{
  "num_hidden_layers": 11,
  "hidden_size": 96,
  "num_attention_heads": 3,
  "num_key_value_heads": 3,
  "head_dim": 32,
  "intermediate_size": 256,
  "vocab_size": 9741,
  "hidden_act": "swiglu",
  "norm": "rmsnorm",
  "norm_place": "out",
  "norm_eps": 1e-05,
  "positions": "rope",
  "rope_theta": 10000.0,
  "rope_fraction": 1.0,
  "qk_norm": true,
  "attn_scale": 0.177,
  "bias": "none",
  "tie_word_embeddings": false,
  "parallel_block": false,
  "init": "normal",
  "init_std_qkv": 0.051,
  "init_std_o": 0.0109,
  "init_std_up": 0.051,
  "init_std_down": 0.0109,
  "optimizer": "adamw",
  "learning_rate": 0.0032,
  "beta1": 0.9,
  "beta2": 0.99,
  "weight_decay": 0.092,
  "lr_head": 0.00972,
  "warmup_steps": 358,
  "schedule": "wsd",
  "decay_fraction": 0.258,
  "decay_shape": "linear",
  "final_lr_fraction": 0.0,
  "batch_tokens": 16384,
  "max_seq_len": 512,
  "doc_mask": true,
  "train_tokens": 148700000,
  "max_steps": 9076,
  "dataset": "wikipedia_en"
}
Each number is 200 + 20 x the weight over the matrix's rms, rounded and kept within 0 to 999. Layers, rows and columns count from 0.

# gate: layer 5 MLP gate, 256x96, rms 0.226, rows 82-92, columns 0-95
# up: layer 5 MLP up, 256x96, rms 0.231, rows 82-92, columns 0-95
# down: layer 5 MLP down (transposed), 256x96, rms 0.224, rows 82-92, columns 0-95
gate82,226,171,195,202,215,195,182,229,185,201,168,222,205,213,180,201,205,236,248,146,220,221,236,163,150,221,192,203,205,217,214,196,196,208,196,174,194,226,214,192,210,207,245,208,196,249,195,186,243,216,201,222,210,235,214,163,208,193,171,181,180,204,193,217,236,218,164,204,233,206,194,227,214,183,161,210,190,192,199,202,181,192,152,190,210,176,186,209,198,200,187,197,218,188,180,221
up82,246,186,193,220,206,179,222,240,187,207,212,206,215,161,223,248,187,133,159,180,190,167,234,190,232,207,155,184,200,189,159,179,190,198,183,198,214,198,197,171,190,204,225,193,201,225,194,238,222,236,187,178,203,204,193,197,190,201,210,235,231,226,222,217,185,210,190,194,198,180,221,206,165,189,188,189,226,223,187,186,223,181,220,203,203,223,210,180,206,201,204,221,193,180,220,141
down82,186,205,203,235,192,204,180,202,207,236,177,172,232,225,203,213,190,215,248,228,232,213,169,223,146,206,204,184,147,229,225,232,190,210,243,201,202,201,199,193,207,175,184,189,194,156,171,166,181,204,212,210,192,185,196,205,177,201,179,179,196,153,207,189,213,216,242,228,226,236,197,204,228,208,207,228,214,204,187,219,179,218,192,179,183,201,223,193,220,207,170,171,157,190,204,236
gate83,224,212,182,152,208,206,224,197,224,218,186,197,214,202,191,197,183,194,187,228,199,198,200,197,191,218,183,186,207,221,200,212,181,201,185,208,179,199,229,226,212,179,191,184,242,207,212,221,218,217,203,221,211,220,215,197,189,245,233,214,218,168,211,213,176,169,219,163,220,211,205,197,198,177,180,204,227,189,224,213,231,224,226,216,181,220,227,241,208,263,171,177,190,232,187,199
up83,199,190,185,179,225,205,160,187,186,192,189,192,203,210,249,219,230,211,192,191,207,220,191,233,200,198,203,223,201,176,224,187,191,181,172,230,198,198,206,182,231,224,166,226,228,188,162,150,192,201,214,173,185,227,222,226,213,184,171,190,203,163,186,168,205,185,209,217,201,208,236,183,217,184,247,188,188,219,163,211,211,206,216,197,222,191,183,204,165,218,200,204,184,174,213,178
down83,206,196,190,199,165,216,197,204,243,229,203,204,196,204,144,186,188,206,204,200,208,207,210,173,200,148,200,194,193,155,209,220,206,210,201,210,193,247,208,207,222,194,208,213,192,208,165,213,199,195,158,198,199,210,191,243,163,187,167,172,187,203,179,184,173,220,199,247,185,242,186,212,173,204,200,205,195,195,197,203,212,176,164,219,211,210,207,198,170,179,199,165,206,207,195,209
gate84,197,222,152,191,216,232,218,208,200,224,192,185,215,224,182,201,189,214,226,166,197,186,213,181,207,223,196,213,229,221,192,227,194,191,163,207,160,231,225,179,191,187,215,161,204,203,180,165,193,210,177,171,221,171,215,188,189,200,225,214,211,201,197,173,209,223,224,209,214,204,222,195,219,160,169,171,212,202,207,176,187,181,184,196,220,191,202,201,160,201,205,170,214,182,180,204
up84,161,222,165,191,197,198,180,178,164,222,180,211,197,192,193,213,233,158,219,179,204,182,245,154,208,231,212,234,222,202,169,189,198,156,199,229,191,215,206,192,213,211,222,169,212,202,204,161,200,218,229,167,187,186,214,200,222,197,219,183,234,228,216,175,182,231,239,186,215,191,202,177,189,174,184,209,200,212,203,181,169,240,185,218,187,192,197,188,180,188,198,150,208,222,192,220
down84,213,208,207,188,191,163,200,214,225,197,185,216,197,205,219,212,196,202,210,197,208,185,234,207,216,205,175,204,195,225,202,207,199,188,223,206,191,181,201,213,175,225,209,224,209,170,196,190,180,174,185,174,201,194,189,192,180,209,189,199,219,197,199,200,175,207,225,212,225,213,190,212,203,167,221,206,190,187,178,167,169,206,208,205,193,194,209,180,223,140,256,212,200,196,178,235
gate85,233,193,202,219,207,205,240,175,188,214,228,221,200,193,214,183,212,205,226,141,170,204,179,204,208,218,210,197,223,231,233,196,218,194,223,186,214,226,197,216,223,181,184,198,185,248,221,183,194,208,197,220,189,186,245,207,203,219,185,198,140,171,199,221,193,232,199,183,228,211,227,206,224,174,199,192,190,191,200,205,213,185,179,200,198,204,217,143,189,212,205,200,232,193,187,186
up85,191,196,211,200,216,228,209,192,169,219,161,182,216,196,199,170,206,210,214,222,189,214,161,194,162,183,202,223,178,202,201,216,200,212,207,221,172,221,191,233,170,229,202,197,203,197,227,198,207,175,179,208,207,204,213,175,190,194,218,200,201,180,200,198,223,173,197,239,223,210,168,155,232,236,161,203,202,209,238,236,179,184,198,196,188,182,164,186,229,228,195,210,200,185,195,250
down85,192,190,202,196,196,195,219,213,195,188,274,177,194,171,216,210,174,187,148,208,156,189,207,213,233,209,235,207,228,177,181,207,198,220,193,214,198,239,193,206,175,191,210,215,191,226,213,198,145,204,186,193,163,168,194,225,213,208,223,169,202,187,236,188,196,177,211,237,207,194,210,176,173,191,203,186,209,196,212,172,213,245,195,234,209,192,241,225,179,198,225,187,202,217,217,203
gate86,222,179,178,173,171,185,205,194,195,250,230,203,196,180,203,211,204,211,225,201,194,232,182,210,181,218,205,183,198,204,201,204,209,219,248,208,211,241,231,185,193,190,190,222,217,208,212,210,202,196,194,244,177,222,187,207,230,185,218,233,193,201,217,180,189,229,163,166,183,204,210,195,211,204,191,204,179,205,175,189,175,185,189,214,200,189,210,174,180,201,200,210,203,181,194,191
up86,196,154,194,201,201,198,206,202,215,202,220,198,210,190,181,203,233,177,194,186,192,190,184,186,195,209,211,169,226,206,232,218,217,220,211,255,217,181,203,191,223,179,162,183,198,202,194,194,196,176,196,192,183,213,196,154,221,187,203,174,191,167,209,193,223,168,200,191,214,204,177,207,189,173,202,226,207,200,190,181,214,203,192,222,175,215,217,223,184,241,220,223,182,189,235,203
down86,158,234,205,183,172,190,215,169,196,185,175,221,203,172,184,212,192,207,216,211,202,181,221,209,162,211,176,195,179,221,189,169,195,170,210,181,165,182,164,211,183,208,217,207,204,194,185,188,198,181,172,203,199,195,213,228,173,188,213,217,207,232,173,203,198,240,228,214,234,196,212,188,226,233,240,186,180,236,162,191,198,202,217,164,213,211,185,210,194,168,168,206,205,218,176,201
gate87,196,230,162,190,231,188,176,210,215,200,206,192,228,198,229,188,178,222,233,201,187,210,209,186,198,230,174,211,203,215,201,212,208,209,177,242,194,187,190,211,200,192,203,179,201,218,185,223,210,179,185,174,172,223,219,208,220,191,239,202,222,172,194,197,175,168,207,181,203,171,211,187,182,218,169,206,184,179,207,213,202,234,219,204,229,186,205,198,198,189,190,203,226,194,210,211
up87,209,142,174,178,204,195,189,178,201,200,213,209,225,189,175,234,191,205,184,222,169,151,185,230,204,192,216,173,179,169,217,175,202,194,182,222,181,185,204,193,189,201,175,221,219,183,217,214,208,210,201,188,223,200,179,216,195,181,209,195,232,201,194,221,187,203,201,205,178,200,228,187,207,197,208,195,207,231,186,206,217,198,196,159,210,217,206,217,170,206,184,199,168,195,192,189
down87,217,227,208,217,191,186,207,188,207,175,212,187,194,217,218,179,164,220,233,190,221,213,215,211,206,208,171,207,231,235,185,225,171,215,206,178,210,226,189,223,200,178,208,175,189,228,193,209,198,185,195,190,191,225,202,200,217,227,203,164,222,216,203,237,175,197,190,195,189,193,191,212,198,203,207,226,189,189,201,180,193,198,204,195,213,210,207,187,208,189,185,217,222,191,193,225
gate88,164,199,204,195,185,214,169,213,208,226,214,218,217,212,226,208,204,195,181,202,192,174,191,188,168,235,215,229,242,207,213,191,244,205,212,216,173,177,207,178,201,195,185,244,203,185,198,214,231,220,178,200,171,189,201,177,188,175,221,175,184,147,214,212,212,226,201,251,200,202,226,165,180,187,204,219,190,220,216,190,188,199,196,190,186,246,227,190,180,224,188,197,180,168,226,216
up88,186,202,174,189,181,191,199,206,167,168,245,214,251,226,246,215,203,229,186,224,220,210,193,186,207,210,245,185,209,189,246,208,210,176,176,197,157,196,214,224,162,181,193,211,227,214,205,224,190,195,213,202,182,184,227,206,208,215,226,199,182,187,213,204,202,236,207,229,181,185,220,181,219,212,186,175,179,189,191,149,162,191,185,203,204,192,238,221,253,184,247,201,172,165,228,197
down88,188,184,241,254,216,196,193,193,224,221,206,203,236,211,215,185,192,213,225,176,150,169,201,260,158,229,175,228,232,203,201,226,180,162,189,203,170,180,240,198,220,213,197,234,225,168,182,205,219,214,185,201,252,199,197,183,181,203,193,185,238,192,208,189,174,216,220,182,184,193,217,209,161,241,230,197,211,191,198,191,174,194,210,191,193,191,222,209,209,188,160,206,199,172,217,204
gate89,185,175,200,212,189,183,207,210,212,204,183,215,160,192,180,207,227,210,221,187,195,203,189,181,171,223,179,227,231,197,195,175,211,223,178,223,195,217,233,245,216,208,232,190,197,229,181,161,188,228,173,204,224,174,208,209,205,182,242,198,182,177,187,205,194,233,190,190,212,238,227,171,162,181,195,203,222,192,176,217,195,210,203,224,234,202,241,194,239,187,181,172,183,161,219,186
up89,201,192,207,234,200,217,203,222,208,195,200,177,192,219,179,199,190,197,198,204,265,186,187,195,210,195,177,205,198,192,191,225,158,163,212,194,234,173,171,216,140,185,203,223,192,217,201,222,201,222,197,229,211,199,228,195,202,211,161,206,193,206,190,211,192,164,227,241,220,181,229,167,213,209,207,198,224,172,236,222,200,203,190,201,178,193,219,172,177,206,206,223,197,208,241,169
down89,182,227,215,201,194,179,180,195,210,241,237,189,217,199,218,217,194,224,220,189,217,225,213,166,194,179,207,191,213,216,230,208,193,203,204,179,198,181,194,195,205,172,174,182,209,179,171,223,241,181,220,198,201,209,217,181,198,203,190,203,201,173,201,186,204,199,218,234,195,180,170,173,245,230,228,171,196,182,206,182,192,205,202,169,194,227,176,225,206,256,177,194,227,210,190,203
gate90,221,181,201,253,154,203,224,224,183,242,190,199,170,189,171,239,213,225,207,190,223,193,194,205,188,216,185,202,227,191,197,252,202,201,204,195,196,198,233,217,209,196,198,186,194,197,183,190,209,200,178,177,159,211,200,200,194,196,225,217,230,170,181,218,232,210,223,184,209,227,191,196,195,205,172,189,183,181,195,185,179,212,204,215,184,211,178,216,229,213,168,211,196,205,232,197
up90,171,189,178,176,221,193,196,187,219,201,177,226,207,237,184,170,207,191,244,214,189,189,211,198,208,191,158,211,180,193,192,208,214,179,209,242,194,191,196,185,174,184,190,207,188,195,224,187,225,193,233,187,216,230,218,199,192,218,212,210,200,208,202,195,197,216,202,185,176,163,177,220,193,191,172,218,197,199,222,152,205,192,179,141,196,188,204,192,160,206,162,209,191,216,148,187
down90,176,231,199,201,182,162,233,189,192,196,209,219,225,233,204,227,199,209,198,178,175,186,205,219,195,159,161,197,219,177,208,205,186,200,202,181,220,200,171,206,203,181,212,246,209,207,190,227,162,186,176,192,200,187,179,192,159,195,209,175,196,191,198,188,232,186,209,259,208,222,165,203,191,216,206,216,201,184,187,188,188,216,197,179,220,196,183,214,253,219,196,224,219,216,206,231
gate91,184,171,172,207,243,190,184,188,196,238,196,176,254,219,202,182,192,186,184,210,204,181,185,219,193,220,218,219,236,236,199,196,189,225,215,198,199,208,190,179,203,163,200,190,177,207,192,172,227,193,180,194,219,218,185,173,176,196,220,230,184,218,217,208,197,185,182,208,216,213,211,195,172,211,203,223,188,184,195,224,159,231,197,199,189,158,225,191,240,197,181,128,208,172,224,200
up91,176,192,206,227,213,230,257,189,239,194,182,184,142,209,203,215,211,236,174,219,196,211,173,190,185,183,210,221,202,202,199,185,194,229,210,199,206,200,197,194,240,219,202,174,205,203,205,197,207,196,199,219,223,193,228,191,196,163,169,232,201,207,157,215,201,212,148,145,233,198,190,227,155,188,185,185,222,184,199,219,191,215,223,201,204,209,235,168,226,213,193,209,196,254,172,227
down91,217,131,208,195,231,189,176,211,220,192,184,198,190,167,157,212,188,180,181,183,214,187,166,203,175,198,199,149,182,209,211,210,153,193,188,190,197,238,198,241,166,185,208,231,209,202,159,203,181,213,178,217,168,216,196,215,205,253,212,222,209,221,202,204,186,249,216,177,199,198,200,213,207,153,208,189,209,194,180,204,202,191,186,204,215,207,195,210,193,169,236,188,197,208,227,199
gate92,164,216,182,196,179,189,202,188,205,202,206,211,216,216,186,208,200,217,244,184,212,213,212,148,177,238,227,212,227,206,185,234,181,216,181,196,187,170,215,195,194,198,230,204,203,228,206,196,216,208,201,182,216,201,200,184,177,205,171,231,200,223,198,217,210,215,178,204,197,219,188,198,210,174,162,187,232,175,238,173,202,176,191,201,239,194,208,217,204,202,219,197,216,218,184,229
up92,249,180,217,184,189,233,192,192,180,212,189,204,185,182,189,190,183,182,219,194,235,191,184,197,172,192,177,181,207,211,192,206,217,198,217,200,199,211,172,242,208,206,179,230,181,144,199,202,217,192,202,217,192,196,210,210,219,227,182,180,185,197,207,149,218,202,232,218,207,173,197,214,186,201,231,205,189,203,257,204,218,220,213,226,212,199,171,182,181,195,221,184,219,199,193,181
down92,181,189,184,159,185,196,190,175,196,215,223,178,207,213,195,247,203,241,250,183,212,210,217,173,201,236,234,250,198,179,198,195,219,211,175,206,189,206,191,193,238,204,209,232,176,187,212,174,220,177,218,171,212,210,188,196,202,192,202,205,215,209,200,197,210,183,185,232,200,181,213,215,198,178,206,177,208,205,217,195,194,186,190,213,231,193,220,234,243,197,206,211,185,217,181,227